From a checkpoint of a small transformer trained on Wikipedia: LayerNorm before each block.
Each number is 500 + 25 x the weight over its row's rms, rounded and kept within 0 to 999. Layers, rows and columns count from 0. Numbers have three digits each. The size before them is the row's rms in percent of the matrix's.

# layer 16 MLP down (transposed), 256x64, rms 0.0936, rows 0-21, columns 0-63
102:506506509517479488518476483504499506563465530514521486493535531485484549509519487453495474532492504544524518485535536515477473537536527508519459536482526490472492477499460517467491497504527467
109:549486534500531456511500535483538543453534522513523503479477474512518490531476505484492488476493501512487504517518491531494456499541480503540486484497493524517508507444445535530475519476488492
107:534490481548486473452511479499511495540515476507484542496502485510512510461469516415495539532508471510465503473498475520497536533468484476496524511510496512468532483491511478537512504477494496
094:553461519489439489514464506461485493524506502516494503521471485500465534540510475459518544485535534502508460500505504508496537515493495494478509495519521510496514503454469545480539537476504490
089:477489511529499501505487516473518540493513466461540486494483544510498481506533503525528502548520465511499529500506526532442467538483538520445518485506489487503490465532492500519492461535492533
099:485484496432468491498518511515505447499496535457506455444520504471483516477493438483525529504466495512491522476501496479486542510499498524500471544463513518499477522514497478514484520487505532
105:457494559483496462469496503507545505543458479489537495498517507505465513493532499455480517516465465495531552487517529500478520501510486505531541510486491474501490503439523488530518508509484491
095:476493507505489514522470485538509493504513485542528518525496510480447515552494449528509511467482500491555495518472541492537515499529503530451465483499484515462468494483494496523518480547489480
097:497450515468509505503535467495475548515494470487494509457457526471501481472472502488511519471484491478474513494485507475466509499469428519447476473499464512527524526533490505488531477504499515
093:466462506525520477467530475491496460548511531533522489504492489504507501521514514463516529496460491476518516513557473481520534534486479522464513500507499463469477560496477476499529475525519487
107:476518510556491468478501543502507524491494536513459494504463519509525520540494515480457495460512547528495535513450494501537513471503501481479477449524512517525455512502490541520498479496509493
096:475489490492446485490533504484497552468497530517517472495483508461499534524521504527471514507492511476463499540460511503506452497449509489504524515521485495494507478518486490503427511501547539
109:504489520457526483544462532491484512509509500471489520494527438508497510474466465473513495508530490518486487506488466527507484497500547520509529479477489482488513428523487523527481533493451467
102:519527499537517530486526479506524502451530546500501499494515487509488465487478517585491522461498502496493547479470531491502522535490464504460465497491485522481483521478513511490478465458505491
122:489493519441486468474511484487456494488510504507528498527466492471488434501488475493498558488514528526486506521479481486500541516521479534504516533448475517484476534526535519482521496479477524
086:499490479491501506524458468492534493519488526494502560520452507505500520461469521511546509496502546487505534481468499499506512496520475503506474485511451503531501474521479472504484517425484454
124:515452515462461508521448504481483503477469501491510509490523546512472488479478526471513542494495505560462509447546515531512494446492513493512462504491523493484487486519490505505469528490483481
105:509550528533488483491503533499521491510502470510503462524473487477469483508466446502478562493469536497508507504486524516468495480494518511470524491539540483452449486491496521521517492484485542
100:516504464501473504492532481517452457498574497530499499488467449516492484518486531451512506499534484527504498500516504514513536501491503528514471513464450496467525526518500512508452509517471477
091:489500537506489476504497449515503485496485504532506502496495469521440500496521525501480482500491527521497509520450456482516513528513480489456501536518529521459472445477542532524494492438488499
103:485475518537481501504512494456470509499515503481522453502498527449515529516494492486483499523516508537461516502482468491514478509526478466507473461547479511469517488571452485522487466513497469
099:491505513545512480476530493481472470444445491486530456479479504499461467486484521531492506528512500458514493494497498514496507496516527470477479518477470497532498499467501493427480458516531509
# layer 16 MLP up, 256x64, rms 0.0883, rows 1-21, columns 0-63
105:460506499483460525522513473524530491516531535491516511469508528476531522491507514480466526519514552524518487489480490508468534477493496485455508550524470457515512535539507529475520533494467476
101:503504438525448537569541530499480505506463506478483454496484466520490515550504515506530491479532465517515501511464476505488505539480484514497468504496517490494501502514510536464505500530498482
095:490484486510534512468490472544540501505515469460477447436503482504542489479490484509492436529493508498470465513527528479486479494518537513509475517461516505529502495511472513522493493536510522
096:489479502469497508527492475530529502548487520512555493522483483470510514510475471491421529483491509539486478494494470544503535494450517492544469506488483464509507473519495510475516488505526476
104:470509485552530509570493517536518541481495494540502508515527504507525518470479526503485479477521505480478468489471479478514527443480503467504527494486482523514509458495482513493520541533460500
109:503494487530526511514499511520471512471494476475555495487496481451476459503530532496487472501526539551453477457506453483538496505488494496511521528538505525474502497522515509481492522473554501
096:511484465519506485497482531484489527519472517445479498525505473478537445465487493498505550523463527520464514503506499487508463495467497452533517513498507453488527503534477512500442504482476498
100:502479504497489499503474534501480463500518490494513471475490542514524531535558534541486547511498479504510503548513480506473464509501496555515508518459507493531511527544511518528464505460468505
088:486486493556502510487488475479509506486503479463489462523506482507564468471482519527483466513483505515517505481491518501481463443504506509565480481514495474542514511538486433489508498504507483
102:478522462502486482506521535489498468465454471501486479502465514529473481472495478441498522530504493495496464446499486535487511504477513535512516518466514487485500474501517544474469502552476539
098:505524524523512496551465472520463524475491543532512477516467473497488504485518535532492495481511543498542456530475505529492518504491469486513493526528517512523475497495515489481512474564518451
104:527488527482512556488541493533500508502470498522489519473561490459541514485510495452498493507499479484478483536528492544507469448510478486502496454542507495519540469478489508489524487508516489
088:493506497534484474516530506463515531432474488493530483517546517544507503516557507500522564502496497510547482476495510510510460469495495513526509508501517515460517514476500537456506490520520500
113:484569523502526470517511479478493482523503454500483479524502476498459507459494502452500502506496509529482528495472479530501489481451449508513503498483487558528494528520463494522501454500476519
090:553504537480468490487512514509481502521516511493441505527484500481504512494534522461467470483504507507521455533529486496554497484495499481493493539488481480495488513453506480473499472553547541
109:514481493494477475481500478495473493516479526485492475478507497485474532483457500475487519499517472500527537501494440552536498535463543497466521499465505480488435522510492473483489470514539535
102:502495467535469522499474433458461492510502518525521499470523522538542548509475520477462468519503499527499490474477493485502490483500499521548500487531493492513496491513465514480523478496567508
106:490542504521446531502528520479480499526487492502472531480554534524538526535458477503536490476531528509521489488485500540482439493482491501520482492504495501511483534485491502506534487560507501
093:486531493506484475488465503524502480434509473472517542463516502530516491498492549508499499497469490545536480455485522497488497523484501476488517543542485474514480500491472473511451489548525514
106:491527494478492475543521484496488468492471522501449500481500527507504467429481512478489539517496507484510530499542501482519513506453462505501517509473498524473512509473545487522480463446498539
101:477511505478496508538470507495490480520495499481476488469480532533534482541494470479511497447496499475479488589504484485489505468457517498490521541500556500485512515527481521511531472511526493